Each number is 500 + 40 x the weight over its row's rms, rounded and kept within 0 to 999. Layers, rows and columns count from 0. Numbers have three digits each. The size before them is the row's rms in percent of the matrix's.

# up: layer 5 MLP up, 2240x832, rms 0.0646, rows 2054-2075, columns 0-207
# down: layer 5 MLP down (transposed), 2240x832, rms 0.0377, rows 2054-2075, columns 0-207
# gate: layer 5 MLP gate, 2240x832, rms 0.0605, rows 2055-2076, columns 0-207
up2054 097:483473641479468491541467541440508405549483559526519487526505458494492558527571510500544512600551400494537479514521461484447496485494454531493508551430478451500524544442468549535596547466539500396502530473451534425571442470507565448594555506504498502431508525512489505566490491535483517497443502506491518479541531519515539516405506460464528462486435521424478511471534435538552488468402466488507472475492474492475433498512541397417507516481530505482411530545567459484531527515577438483527510549550450511542542571532575470499512471520487440412510563488457506431527382507532532465455494467491462504474499516476561557516524498501
down2054 098:489489473476550472515509534477552485473496535486523431566485536501507521527469515555519476492512540517559517465432550494512573494474489549496454509515473473485499556535520467567515505487431524495466563482490515489486544488500489515486553505417444527467446484474541492507493451496501515559489428442488459497529523502523538492507510372496554492477491574512457514531559480561485451502536503507530496424386462462495465533519530485549465514517494586479513487466516580453493509432510525619481430494497455460477500530503525560475495457540541525499494493582544510517506564515533505450478467461469472453484455517518551504548513506570
gate2055 096:528544527475561498498444508497625502491476531569530497538499505409519496476528537529465487523484536479469512502488521536482470515465466538532553473507466517457524452437457526535458466518504530553444548472455431538513535470522578591489497549491455547553451537525471448455552493498462500457501562474383557526459501561504411486487469563553528557457494488556548509424505495471537438481455512522538492489462533454493508466520514465492498551459556574541472527430498517481507489490496522545579517462506488467513490507507529574552467503425529535503536448467489480494577527508533590518474435477445426496539468545511498506505518547517
up2055 098:527493527495464583534494502498527493541460457523519489521460546549444547533527438495487515436514463477522431497545455466500510532555534505596483436545555495545510498587536506527542462543525499526514439481458554496559502486555486444572530557492520500480512465510590583553426440530421539500488408495533469510529537505503553503591505503439551488511439546531487550516517520456492532520524562521469453497501436472526470463438500461576497541539493447538511495402521555484477486489465569494543420499472495524452535480508472524581481466482424496462485486548445526476494490524471468472516512468498496503497472468534476450537461491509
down2055 102:560553481494452475448513440443460486477538525506437499522456568521448425464539474458517508564551488528492503556541488532456388447533482463466459449546435540527492489497497570504496561478471484511528434512448564479516546518560443536496497550470451441501524478487508526520468518495430463474438550550562521538460516443477506545512558484412520530513548518507472438485522456482488539567479456491507481445475509470478467526488506500500455495491460504549558493537553511439455437496536485497435556463530529506475488525506473477425472482513531502494529523544537520461452375556535547467488539482603403517498464420531484537485454573484
gate2056 093:552513513499487469446463464378510503505526521481495438451463485471537503505529491485451488528522408493547493462508555502512440562555519476480525504628552477533492537500533513466514556545387512564475492520514507504509496471465533483493487416500454479449441484577405474548516548498477490531492384527466492567508448504502538563451543563464547564445438470481545515453428484524521569540510446504394448501444556530467506466490483460454599542534457521494466528496494510519536464489529430495512471565457469547526462499509555484499551525500457530537478474542486498520461495489537510521534504446548506579552495515561484513518525434493
up2056 093:503542622429462570487418525470487522490498564478501480465452496447503569498492486516520450505408422533498422541476575520497464505566578480502443519477488448528415487557436515484558481494480457509566428496522481524521490491467478482510585495478412463597428451551533501514506535440514521484508547491477514460529544513533529502527502505512482515511518525443481485472511439468525581439504519473570456518523460495521563414555482445459526496445468478494521524471546571524484503555519369485516473506509411485597507486518491427514470509478507557430465434488557482455468482545436505543487530441469482526514507516456484558547459505509
down2056 098:503472486542458530542429535549557465489565556476538527487506451484464530506432533505431521482509410600481457449490567481499581498476444500491547517545551474461446497552470464491597415495483527428592405511444482491491556554574528454549523486516487487533466557449548558501510463504545444529470521514528432446500476481535546571520519546503513543452491497460514512570573421398536528483424540532505519491509512499518572480486507512474450472518549520487502564487518478490500442499427441419516486498480458459460467443506416460516522475581526459508488413495483479466554522518508528509501415427618491522529501461441504551494471485540
gate2057 091:486485453564571464485600448470502495495533480537469571487458463506511542495493530501527482503502530562480426463470470503502470580536489503502548554450559507442549497537454571510532541426476455573461452512485449524523492444461570468533422470428528438565553496498514537465496521449559553475430538460560476544558512508503520481542482501467561408499516524562530493469474513548579484484489505500525460488475487525563459539507496575545550518453451469479471477444474461530449546490481524474481511514501537507590414499538503499444517432440556476503547506501438455447515487507557511532515444578489542482487493474404512488524479539522
up2057 069:531482467493558515505475452447521522471529431468519560461473456438473573434505473529477485521449495413460457496480401517457469496523549502484579458556464475445496528492531483469551478437552497554501498535499519453512481462493523577546384456410502529564493503516504544474447466483476504520456519473570549505518507556554514466434537523503531473509465575482580502487463499478506514505510495574554499555482537556533478444522396602558534488472482489494509528408517506496425562459503519440463466544442529494573478452512515508500518479450558450501490511483495477449534518454524502472496503562510549539442494520459535492514535552552
down2057 095:495458458483475511487421530543472564460538507401570507495496485524536521447482450498423479543531544385476615504532437531507533486433486527510508437585439448550537508441514470550510495517512569415557501510540530462475510544492488538539494502511557553460468486467464470493513427519479465489504514541500518546454516557527519520472545513524534576563524537497547581549519492510441480537487477515443564532555538455450525443528453473422510507539444580411495516502499515497498462498431541471534516469437489452497496455522466472552501543480453468525450466531487465507483457456441526461513520447507559556499522505498516528478568493509
gate2058 112:505451507496519483487554520497535516507499437512512483492475524529506519505520474540541452529475581551515450466519505449424466518517497510508527520490489496515517541504504518560498504481516529489496550531460544445517469429454492534428472523453488488468477490566474435567535534468450482503567385506444489498496458519519493493455450592529412528486476506579513484504586565519477508444543488509518536472484526542464491520500480506492504435485520462502482508517547492623560461520484530481468545536496505517476449554483475516523515476539414508490574496464465498437535459503434515493491432512541492526571462539417458545507447560474
up2058 105:592497485471522497506496537479471515533464484458428484499479457454483492486522507521542499430499473513401524478510460489489468508502485523556580580461512454463501497439553578508548478520552475514520446514450520479545455515528475547497438524516479561476497518474487538498503519547550470520577416506510409487523473568401508450469490461490447592549508495431470491487577478466459501452599400516561480517488558581565506481596511480558596395472507487515514539458531430523557504520494500478497505424502516481458458517522489497495518477466475504457511523469521498505491497504488478492482497494483519487473498531494479467561443508532
down2058 108:464468534496519495518471445497474489557448538478478493467485508522456558497524590530536455524462432559509542462525504505461464500434555614526524531508494428502513477469569497495422456432523516480486545477474557494467539532447499474537516479479503424460488438522460448551460387451476500465409481497476541611494548461482469482504620492507479560462462471450517479492536465520513507549517494496509456477489515475453552458461509443477485443575510527513524493505511475465533575513578553510536465462430444457536452526579484535428490488465542596529528525520512502537484489565501512476490506434470504469599542433522512490509482515460
gate2059 084:480436473554464570482511518536485521458504533450483538438524460463459440504545480441527531488464479489467512485518496527498492513469428525544494500499462565511569471497432479470551409513430554533484493491439486528553502432478499499444526460522453472573502515530505514545503495470513478434519423455465525543527505536537530490542590528474501485485505558491445481469549443507557472520521468526477489421560508573453509470523484542461449521516516497556417533602487502517452482407532521486465519472572518492498506586512479478529496494462518510453523445502537511507520414530509565518523530556477521524519519436491497439538470490522
up2059 073:500420494513517599510454520464534503504481492513401559503536538462552488490526488465558506476514551458578488457478517502482500489502442506525474606574524456582544485515524529495523456495490505457545532540559423472497459507529510473506531563532467555460493499571547597531467417446498445510552543477499479500528443512466480482485563545478541525494477548481424502485490442488546454526450496596480561440509448533430513489475456464489482507535559538513422660570463515499471483486562452447479508429505537533542436530582503536508497453557529531528502520436509527461571430505448499445548514529483504531496563518514498484492467499538
down2059 096:473565528487504534534562519478581576535460473518469556472483452447574512525478503526492524490497492519564561489492503482503500534518450480595447589530524494517495430516574467499536562463460491479501494481523480516428500573557560522485486516538537527503461543512472512512483430469538454440484527548492441557470466461403415521469525526489584519471533520527469542454457562513504481461480473586497522528465401551509532514472465452530458473536539483518477563580485481490471479479477505469520516499508479461565456425552476499473524427525492469582441540461443517402508519530462431459558485552503581481537543518465484525480511428517
gate2060 093:553498510499550420514427424534463553537531529526541529522528437487471458553500553474487511449502492481520534497465513500437459504510511478542462542547478463406530541431429436480471499476488519498519481397407542480407513510518461540518472504526538444514505525565409466455450570465475500523469434438446473434542512476462467411477487493477530525426488437419498536477546491503485452552514437508486516488554479511517527531490472498476507424513498446558541557502546524485512446488536478518485503598523517507543499499446450497525463547531507573439442478564418534603487537434592503594414552480547521493420426498500515471561520511530
up2060 095:456415455392505529526506436465478584538472480504497515522564478508477505540486414523529460518588550540547527512472499429500424504474511437464506475450532528555577492476493461480488536530464520538425533528504523528526500501439552507512459511482502528462514450485466491502496478481464595537483515489473544503481478528543558458462558538413540472601477555517587571509497493607597466471495528502490558507502440478523548499499522515455520518480533450493496525479437553500442525553484573375444538472546507504508474459490497594482587546489531570529496530406457455450476483453472500532480545483502529541513537481484486515464485543465
down2060 096:526511524532544531467444528516490408461544484496575534549493486484536474474531503502511474498509568423494545480455549529533479476526491481493469519511499533549453571486571456502507503514580465497519517439495460424484522573472454484494510594439508487570460528513479561521526521592488476463478519521514478493544460439508416530515508518473512573498584492470439463509501501495493569452489517525503483503514466511509510515491493506451461536470511498529534482530505560491540501438461501493443516492442543461514559530500549441475450457472461525539473517492424420501546502513553451465582493385607500517537536535492571450513495513507
gate2061 108:451537510501563520509524525551506520573525480486571560488574592469532504511492478517615481513490584475500550520497555532515479564502492536553479555540483494467529478499490519537507530490596535543471436466501535540494528460533481471488494510454411501506524548500524457465517506541454565534514473552537502486481522530518475526501469472540475446501542506544474498515441494527457477489501509546463499503504540548469518481428488471505467494475465558495538536500502529586531493507419534527557439503487484515516497487444496465522492490561443512535424474504462561468465496460430456521509513432490460503545480468409496491445503435432
up2061 102:409591459503552528537475435470530456470506505495440382473472499494492440558449495479485534499484529451508514472435502535491467524506557474490484572537483477522494472507452427520508522476449547398563498504503544493481589568509457495508521452504479540486508495570447503457477529518480477496545519503449539492504475537557476493525498535470468457463534485531504477472433562459445482486516504513441525443502491464528508547490536563476522494601479505546462492482455492416471525458489564479559499504514446551522504427546493507480503474537479467480491436476515503572490475499509513492490545455482468520516569437518518495470483519538
down2061 096:586440575434497497549506520502487504532513536481551505554467474485517573442490579496448505506489478501509579569543458479449499471491512483466425379476520513475521461545516538452391458512465458572526492537520502479484537474450531573551439478588579524482537476417449566488475462427605497511467493528568474510472457476535497495535526520507475528478455481449461503472495526458504497495486435466579576544495470491430442494498462466520495488446549547482511540467502508549464473548577487581471508533494514426509549498498540467445539489446553555522496538510521537411518537497513463480560421617526531494484466537491527530463509485536
gate2062 105:484492519526424483499481486538570573567523434535411568382433554467501500519490481553609546487541505511494469486539511519464443618468449477462487589448534510514487573503594497493467462467485547471479478482548511467553446550492512559487506566479501514529465594478505524531555565420499517441490472543507502420505498538502509572589462503450591501529482567457461503449473445470510501538508530458598519510502528458408546473522457559493530571493476497551482513499601546418530541463560478582498441520521501474488478474477472501481518505506482512502492493520480491557402485463458433475393505509539485531509545454442443447540469480545
up2062 105:525502407517508463538503516477484559473485470528524536468422531552540503496535444541541478444618449464489482504567451576531469456436554478479561518514504509569533546511478543472485483490457467555484489479505498498479497477470489531521497508470583521469501496521481557509464581490479417515489544548492596501508485467549439449529486505460481459484485535577542475449484479570580517515434546522555527498481470514519439496496462411572559515494552508507537493468500536446580447457494525512578447499603509443451567483521502516539525454508473509523488551550552463425510477480549525569440512537534536463423495436480542466463496487525
down2062 105:483559504452463523480434466502501538511512455489557537452513592528461474411478510504482513545569452372442485498536488492508471518535477516482515603502481490493497490422482497496419473488504524491548487517460515456534493427544509504440468491484561559516475468483541493506558449491634551492478482418474482514463519512491445501556472449520508475513416483463576538468491500494459481591557573523447459494479515414507451504513495528495481486429541481478503523531542489487477536479529535504521459473552432449480481497471513493470503504539472523489506532598409501473534474436557552472478597487559530520505493449368539490505517488500
gate2063 096:576484488502453446507519566566455550524516500525544487535525524439499527597571542516444505437499585520493501499468555507464505433490509467507531484464477518479484448543536498554453510575527454528492513520527481417584556530443430440466492458484441455439527523423479475506539453525513498501465495504552515470489545566565491511550471385455512523436468519502480485517478546416458484461460470545515498577574527493454448515432499537515523530451455520462506570527423502448436479503517444512529467528562525562500493488486476458535494481528526505459513520574575458489539480540442504477479411557520513502541508482398448488509517484531
up2063 094:489513500480456445501467570523521545543501537416525576538500450466560550454453504542557461544485476556500495493477507500452401519450485469503469430516499483534497533501538575511466459506491492518453519493520385491445464514525462469523497514558587453553471450425438443497473495488485555451564548526489513471509445470470522503447531431541548530487542515457488490480463465503508549484497491412470494492456514475490461435534535480488524491490521546460488450488509496503496522542555491509532454499490501510475546548502477584510527593587549429482551406570512492501493462501505449489532447539506476515441516459492657557601537562501
down2063 093:508511466565469513560500437516425440471467500525435446522523486562502517478487537548523468516555504504472507517518485506524535545567494451546525492460510527502486534495463486457569476534453439501494535577504467557561429505513532545491499476452490601519603472549497503508427485436518469498488503438456580483444536481488497465545492541563511398494490475486446508489551550521498487470514449447596501526510512477551565507429463550527460494523538525506444532458503461495502479482478499418443519557456495462554532532559517462459512491409569581607528461497538473478534524490475512590506543612451514445480452476534478563511481423485
gate2064 106:558440442526514542578514544501483468524491514413502519480493485535507445495545523589483404480529490504568496513544502519474476515521409494521540457496489452530525510511470460498517531561513523502507484534500500479580499445491515518531505519472484514475456580515474506434427521449518492554526504574505486498571497493433471538499485479494509495456368541536532541416479492549547434548544518517510448501517433543471468456505543517567460514449538541477522472570491492464468459450495459477483471511521556521431436560587560449535504521534511479530523521563526524488473525510444488518502466550469468553537523556541505492514516508524
up2064 106:544509493479506490540421528520452500560532507529501524539489478509498522518511505501501465530519576449523545491444458486422549520479521543487484551510522536560591523477483569516528476493509490495558499541501502546513550521492530498472434431545539485467461521591483514529522582533481463520467507561548482561476501566434451552530474504442542525500464568572515417493496447534471454499521493521504540458461490476534558494492521538482518548447421510470528420556465529599523448475470505541513518493362505465581581493563553472531461507579550517445471491446509437499486500524507473498522481478519406438473448548545471396522461457516
down2064 097:503557457456462482575513480434502515489554530556517532452479506519486476519510513528508453490509605486497528500507511439483521463549475562519513442536423491498479538592459531472537487516514521534508489577465429522531447553465457469475523457449544483445591459507484556535487454554514495544512536470563493576515502538474532539440531536494492471472513562544528558464479502493454466482508528484512551461493470575421454485405475515451449485505498471544478490539510453506526487605532441491526486536485528500508502485532518534493487511445541586484501492548553498489465502491498484494492528450422539483476443479469530510580502463529
gate2065 091:480529488489517517480492464569434487448451510494478474483480545469466559464545468457439467509463414516560512520572536554535522562436487526500494541561495585469460498452466450455487488490492454528492492484534464592534490548469506459474478559518514548426460430530492516531508516572503506508502558444506503547477517506478443456503433541490535443409455466507435491501498527493583505543568470468503467458481568562477525548572453544467518541522439530462543475503454543471526494415532456489500481474494510643521516482506488466492509496486499474436510561501514473530475487480491484470429512437436488507515457525576438493463510646517
up2065 089:516448538599525498482554469519399541464556470414549537488534545468535479539550493447486526523527460479476548432507542582558493555506459486459521479567455550454511493474425488562513430463466496519552537553508502427491414517553495506506487454507471491473493527511557601481411467515513484497427536463445530449545533421452508496507474517431465440461573531533473483501525553507527530563506429522506622467441505514531460507432486546529503475595494412523553624496500500452479443458467476532510500458493481502463525493561574414522543471508480518536585607497485532469424452526473498506459543562486558508455484525552481516419486504469
down2065 094:583492467464461451598425463495499431426446524547415448515547441526477485470458480530501473588563540492457517538464453490495482487512468473459513474484422434474551493552472499444470513497488485508490545495421456503571512558415457562509478492455531411469530472497486439530526547474512524506491575494492542551491470525479481453538461501543547501478578459552540470453481512481450552515556518464407454497540506497469485478475469513524498482414546562482461421536509493523454582515541548494482513549491443520479548489544437529559464529475521489471498485564562570431548529479457377423496433485471454469467448502473518445580556484509
gate2066 101:445487536411491530442500461536434483481456504444496510518463481515547559435479494404516499560475460523525519526526474476485469538515476439531538511546504446453577463493539415447454541407551500487504528514508544555538467485552520469460504502490495531459474550466445456499539512483513510532458501551584488509552519479480493479517536513452555487513464519430485485497562494544426546475528542549458442466532503494514494495544469451486461579529447462494577505481518513485607469473538492462498431543571484495452515486451491485505550517478481546474487499480531480473506567464526506485474519542601537568514461526451537492560463519493
up2066 100:532477508477493510515496468446470493513497522519528518522527526534408510470414479519493490537472479508481555542459506525482559467404424518446515541547502549481493534566480427516471459566476459444454519469507448483461504453496500471468434440529576450522530476546491518456465494504457517569549583541479425511437607485491467602448514492536494519501512514469457567467477534486513455491468481515575490520519474407502511583438537568502443446551570535439507532485531421513496522570502504529520506518472465437488454468498504537506475473505520461613517475511524448523567525515586542492498497539474530441434449464458523471511518525444
down2066 107:407443478468503489536488505473498521499543588575501552466403511464432455515551519491533515523487525481467471485467493478570542529514459452564496554510549449516481452511460459475584506484470514467498420486532509443402510483434442555523483536549528467513413507492497519573529542539497465412540436499553479560452512493515473483438553525503445551512540476522577501452504544491424548579495564507460547446525474463506557507458536530434496539485476499493509464550474470588463484495472518473470525468481492526603523501547563509513519440485504443514489523555462517523443462509501481540520509371531497483453517547527475475489466467520
gate2067 096:525547502543495616512507495574545449582475525485504455402485477465538550467516484541482426476492492498530496454498494441483593463593473534503484432482461503526531435542472492455484455515446488583598542485523549458519447510528470514498507531526470502534501469503463548466506539498440569514486505539470497555460408489507550586530476505556453443531444549522475514478551470448387463521545464541478534543447537450502467445512475527529521522442513489552478557459549553565418559447442500484522529437488477496501448500508514553555509562574518552485543485458421529518483513555540468495464500531583467504521442571523524411466492483507
up2067 094:495458565436575492523469532503512476576521466479511489496476554466531505490462544564479461536522481412529586505518555574447502518469460508554477473447474544464488468467515441400541448517451494484423431438460541437517492504544440571484465492482442491565549598540508522466491562546558573449488507465478580454505516382530514522415572533530491534482507473498534442522554531544466501532523492442468526487420481478512507520484493483451475482508457540451458508538496582500490509468538574560511468464559521510483551526500466524445510538540547516467539494497477413553486504441536505492464466452457501460510501478533515480538548449580
down2067 100:462572494471563492540479505535518516514525465539509428484441476464457489540510529508512503557569491400505519449563413493422550531486544491461466539549472532535507567491534525476537471579481485517474447519460458490521504467489521513520479475498528488608495485536468506521560556482414539470557503640468520434509502512438453497468470496498484463523493449449509465512531468427433584535551494504464483491446479453499509496484473512542458590467505522505509492550538427545561494497496498487492538438501476573477467500455448468557456532499491521502495513398447533433459408463499454492464499441461478506489526444496499505557540443518
gate2068 102:515458489456507499575431481530444461503546467433504462472540490471499490514491588452459543420466491494488523515529493401518393500506529487449507510427505530561485491492437470466582555495469495516461504531566459565490506473496553477508499431477543472535449460534472477481512469533560536546457372507496462561534496535483496500505583524472589507480496509533578523460492485463562428468505540521502554489600535522466497522483423554549519480513494490511515497485551560490532571515534483552543483492525455526465522529504526526497493548441489424583462531517514424488546448547504531567552493473483442498519570516547542558559547486473
up2068 102:512453541459446564469537513548552467490457530482524482465545460583457518539586497553456592497470485477479484490511540533560451407495507539540424444472551503494455447530555473508554518517516515477463430552553477543589440551448478554534521490514539531504523507457530440528530548511477492438535556459467482588538552576477510472541469469518497481527494524519540451433467442467369555529512479521505570484534541466541515518485522524489515555524524519538501477498499484439518535577493580473483461455415514500448541557426574566489478587475501480527518510511480587530452565463560434483488476489559506534545550436451407491484535591631
down2068 096:485582437545509531509489559514469510442493475526496524501496468483503528594441466510510521564527562417481501521480495516463547454514489460517503428562491443552532468496518499526466465506494485476533457510532438533536498410461520537472456562498498514484490516478492595497459503481477489533504483542505466431506419589505566480531488515459545492471506441493491494521481524453532465490431479631444465442510539485488471519556534509558508470488567495499431486556490481478428514518481504479503434456499463558486478422494425450506512496520542511499500466460614446482528460451535497415495476448470499469527480498554531497485496495511
gate2069 099:446528497489555527438537502468510466531509463525460544465417500521568552507507482501481510525544470503545458522516515528520522467481501533506461460522481504547464512592479519369513503507506523437464504487467474475492533500548487472528512520549490493553532451494587466610525551459461500428512503429497576490471523581544484447601478549503455522479475390524409562459477475523462532515534497512482483495485539494533480516529420550459527525535516493499483529414478526415539511555489461482499485580509535548497489504533464492443489434471504513484466559463580555480459458453446509553534568461441496487447424433521549444489585537481
up2069 097:453439599529552476507489553472505510468553484555510479491490447470496567464581494513535510495558467544538438482482590457541542475541553519556546443534523540586504477513522410476570555489479515475444484506536472461448555515497511514544558475596448492506449483549571457548498533581511501517520538509547583478468524506470520452515569547531513490512499444514432542489540455469465600499453521573534444473448472525498555505474437534523440510481496484446506561478461526469524457502517479453535507531473507580453480508438553514481450598485506485434488560373480596476478492490489521538509564514541497501377493391510486514507539470518
down2069 092:514505568459477504561496484553497435450552461478487410560482517492431561514466502484563505511487493526552499519457485512511443472487504497485502508497430502495518580417550485520508479558557505593593462431472508512537478484547534487454498519556516476565582509501522459511485458492523427479491554484506558512529516424541492461526519512526562466416473526462477508488456567539524435562522504517447503575491452565567458445511484503472564484467488433532527522476554517497548498469452481454512509480446449557548461433488474509486415508567504440576473474523432457512483513537426505503431481535514473525513498447483514446469509482461
gate2070 105:540597545530464487520520500458570438480552455448503466506491562483476537559505518464407496454474444461566507502495534538481520464512512457482516568494516540499501515502523562446528443516477531491451500507603496543447513435447622510459471437455527512569520535503434633506485530534484457503503439518529516455470493490552583527527522469505490496542469456560545477480509509434510589561451440553491562578540492503451557469522554508497461469492539554450512480489462457516454524523494490570424532521540501441528518489463521520588518546481526540504541479515454471473475520524523523585435601478431477465486577506534535569478527498530
up2070 100:465534483549556475542549419476494579517473540509531483517499514545495463440478472464513493532506585483509530554499566496527522393580474439410487484488529545525543498460518481521524542476476477559482510501508537517486470422448475505566428498464589516512490582471399505460460510520467408495482442510484470426414472446527471467502479490526545471490498491534480504509428544492543512505508511531464537518463476504444496457472454492459420449568467506504488493585478496574458404510462445506491505447475521529548520501582542555528456517473570486500557561471524517546516515453477569542485567456488539495481494523481480518511487494453
down2070 100:566470418532427599506538544543505449518420538498462466514460472461533544533469498543564451522502542547430469464503490477502489466529584475456557465491502501508492473512577502441531560513479514577492483511536509485540417471505492525509492515456525450475505504475518477500543474510445470423460565528468468460522533535444478510486502501528497443492517494500505528501499508499519443498497520485481521541491497511523483523444557430410501477476510499481531477532461444458514461503430448416549469491448481540452505471512571496467508401491437479551548500476537554483510465444483532543514503461557467511525437465453425460507452502495
gate2071 103:521481522464488484454454538528463447532522476442501467533606436440538546577439470483514517505505419515512538501545521526528430504507452543529449500512454491531452468534521533473517485557500530452444533534485476532505542594495435516523518451464563481460469472498498459420526560451522447496531540492475515519462484539548543452466457433539505586557478499473502485493499490507541504504477469511490511504469447502467537545506516385516516496563518552494506520537446478425492466430503538511530448480503506549540481556465466468537479483510529475529550450529513483536555436486561528504528499533434496480455486508532511541480538548482
up2071 102:561518500531508483505475498465517494460540486446522484494513572490486548478404480508552585572495514439431514506515505506446451481492476532504496512525506506493467479503519518592482487569492638463482517520455474511531512499485413534523498424501445514430524480583509438536430534489538507434535533586520474505487457549505483489511551403566475516529529537444463480479488415529505524468536537551445458481483494454462541570462496437503487550549521497471441457582457471536515491469470477494517501545541496518493491536380504445467529506493533470496537500513527510474477458464550522556447498537572465527471481504513539601480538530514
down2071 111:487467512522522521513537476473477540474382468577543484465523592544491476531485464525470410443490593493537513478466490463541518517441454464553478472482472494472503525448439520519407533508535547488540449388530423478538414432453539448525476582532417505518548497491496530536472462497472568467460481408571508528431490485467438496502512528419491504465457543501507521545537535484452485498453525522481465520584511455485488485549489505490498507500469428454515442464463547496518595547466491545452550507516424509505520504544509577556503526574476508468454598546438470491452535526435551469501483434549485490495482541449492450496504493562
gate2072 095:570475505530529534471517507540512539477480498545483443495538463451494370494519538460507534517417528410443492467531535521499434489507476561478512444474539491479534520496521537537499487535494541521505559510419470533561594446467507523508574495484486526557481502448514518503505487580477561541429483540493499510517472550521464536510522460494545496562413453523525438450607526483497517456585491509536514516531463525445501462524508501468443519498502450473406504476521438485486450489512468438575486522527516437464576449452540494493564437427519493485507479498422566491516468434474482477534489511498462539484563537561466525571459496556
up2072 100:461475474470518506542439577501475502485560492573528490567549546561572498483490516467507402489498453555574466520521487481456596477575465552502570471557488564468433451474500472417501472483448537589539479456427559488402481571510481472467498529473383497480540434537497524480501556488564508502529502476517453501475511474578530415452536468564565536469485446510478520565482502413482537499537500535478493514479535520528466485531456432494495526530521442474513478507472572516494579508467436528546568487557510517500491463496476462499449527493502514568469512530494448505543559529502488532527467549493474479520492508488516515508460494538
down2072 100:413549504452562502425540423460541585468478502515478478511482546434505507542530549593539461512487478507488557495507466484507407545490551463448573552478395515491496480559456434513485533594502525524445490496503544465493497469474531515480483483493534541453558468497475511506513467509439520497524460463505556463532508439504513459520477481524486480444531453541510462491514424541486525465474550496542464404525576443414546556487450477519453484467484487573448552508508424507421515511489452520504509453422453464492445451467469509420495557468418530542485565485495478533541559480473548512555508488467435474481461517473507458519476508432
gate2073 097:506558527487471487489478526449495448503503493508495550430523518547482568529472524471546486499519506476482559515528507567483471525484542447545559543510558464510465574503515519514497382477535499477532454459446448551550502481415502444514513526448479510540492489519473459511482520507513503444455547463537489503469435525513551497537436563481471569476499605547490531543482423503522576510464462499562430509536449532388421501506517466453461476572474482450456502414537420596505459522510558528485573543522469548545526452438491479443505466526436428508502510499535466493479481549500478560481535490546488517632551541467507526560463499486
up2073 093:504454493458506515546508508527499551482481503494577502550491529525557477431502531498454539475568470504524575575465487432536529468511456499487473470505557448498541476480546513496494513468494513476423499585534535436483520518473567525546503501471522452470526554522480490492483467556511519486518521521446456441556455440506475515456570515509542513505561498509460481515509494461564482580526601521527501472436482450557506516425490509522554548448465469538502506483482532473459423537501455467452513532541540455537475540543586521565478517529537422496525475514527503519418522470512514433558465546479488508476492438532473548424533517457
down2073 100:538483488425533530561545454491532461500462475516465516488496517535531520441498567483549459498579511474535470498503492484533594433476531480535428492491526559456454559512464538572466465520540481468469541482523506466534509497503509484496591461481500452447433529567494543531501448581508558440470565542532411496558530520484623525453533519554466572483505473523436520523558476552458563421585508502503465483551507456539527561487479495419460535458448523524429491482541534552530477490521513584530519522542555514463454499451537464469522581438545483549469526553506504505474443462571528490505537455483489489510503540469494500548501499453
gate2074 093:488519517466463556590510475471536469480446533465565528530533475481541523522482435493528512483481505449480538499465467505521441517454533491486454492525480480496487511504469513512555456508575511581535387536414474505510482525539444539436500486470489535496499461511512548512460495520547575506542462543390490499540497543549425522516524492473582535549539500440453452465455461538517482463494500490490512488566472453462454470534517510422467487586475567478492513474473464495505500509474463470512468492456539463518449452626485492563501575476466509401510534512442519517465519597483544567438438412474503462514534491539527532449488484520
up2074 090:490535513460469526466517504538520482521507573550466528439514503484548490474488467492491575502513476521480549522522459476556489524505587501487481497568502565496458461563444544512466515513513486487533459533469464434555401505542500521486513472499574442477518501558455593538545469458541529514439543573515531442579552543516503463559461480461555430475515486475499460463460512460539427459420499561470504549537475494525505542540521516411456518458434525516510482448423493548540587545572434457550461501481491500601499469543443478516495442479462488531450471502484522469504530510510541443459552420545482461475491534493512524534473480469
down2074 093:480490442490517502493533498500522488457501510526527493475574467530456566510502451544415486511554545506493475471490497580458512464437514526518513519488509498460520418442494533492454526489467516486543530463535529504504477495498542446477562542493552548496523536485473499497550487469554452532478486491546581537464528450444515481513442514503480477564467520571556528481481522446484544537566548468522504466439473508446510436510497515562490495445538487502479531525534453522451463519508558442497563496511502564503545543448466501440486509465550488541431500531491507411498468477583465484656560523488533514454460536429518493527516541545
gate2075 106:588487517479496516544470469475470499541500457526385503553526497527495499531504592528535506430475524484516472454484494539534480624520545506466518490562497528475515491464471500493457441554487501431566540488542468561509476490497519489477539456466506514504550487566519490609577552524524499478487474448515506478499501524518521508477503510486483545512507442524493527499505475510456578485440495483519438528528585481538486530506443502489579434485559487525502499479485522496501430456495490442528461568476570501551541470395520450457472545569459458400480560528487534524502527531524543493519463453495489479495488514510546493464391475501
up2075 108:603531552510509613527506478502484516554434500488480439527516427487514549472499475526517510535447460486582518517533444532444528487520513468453532526516475448480548541475551497540596476577517504449487549436425544529441497592533468505551508529513537543531535619452469487447506514519529490494497515562497449534435468547466552412464543529484525464487440514546599448504391445606489508464554522513489538527526504548520568428466503498448474488574566507502519579406493470521489489457547453520486465551533561479518485472490460550526479441512529550492497496511462547471521580543488459510507530502439480521418471461511423575501428483463
down2075 103:406483546459500465527451480501483491571483449465509486526504436515432517515522456482463590468502489487535489477468532406521484514551523524521489495533497549484453486488473497511510494438454558540504451566501507451495521496551486502521543500556466486508414503498446556439470484477437550548481472451501535490520563489492502528459490508555506522490538508449513479502475515440545465432497452523520546492527531540526463498467493482471530529513501515447547497499475463409530454487465419517445533570462442469390540473584497522481476502457503513478519465553518465473437529522483523466529446409498452538499523434438485506518512526447
gate2076 096:523512476514508467508515560573522484496495473568496555395615541532464484503426479555459513458484465451554489494478441502475536546484499460446511494506519530554525512479485582500496518416517457470521442488496507551520493409545453535520457516524475509442479448488491535530576456515447504500473461462485447531503513507523512540520554549544476438538539543504477579533447473478489483459457489480518551525435425482508461479492492514451516505528457553473433479562521460476435497503566469481505447497544487510527562511479506526576520496495487556436504542513609524495413505500546530502540544445493507449493449515502576432518440478551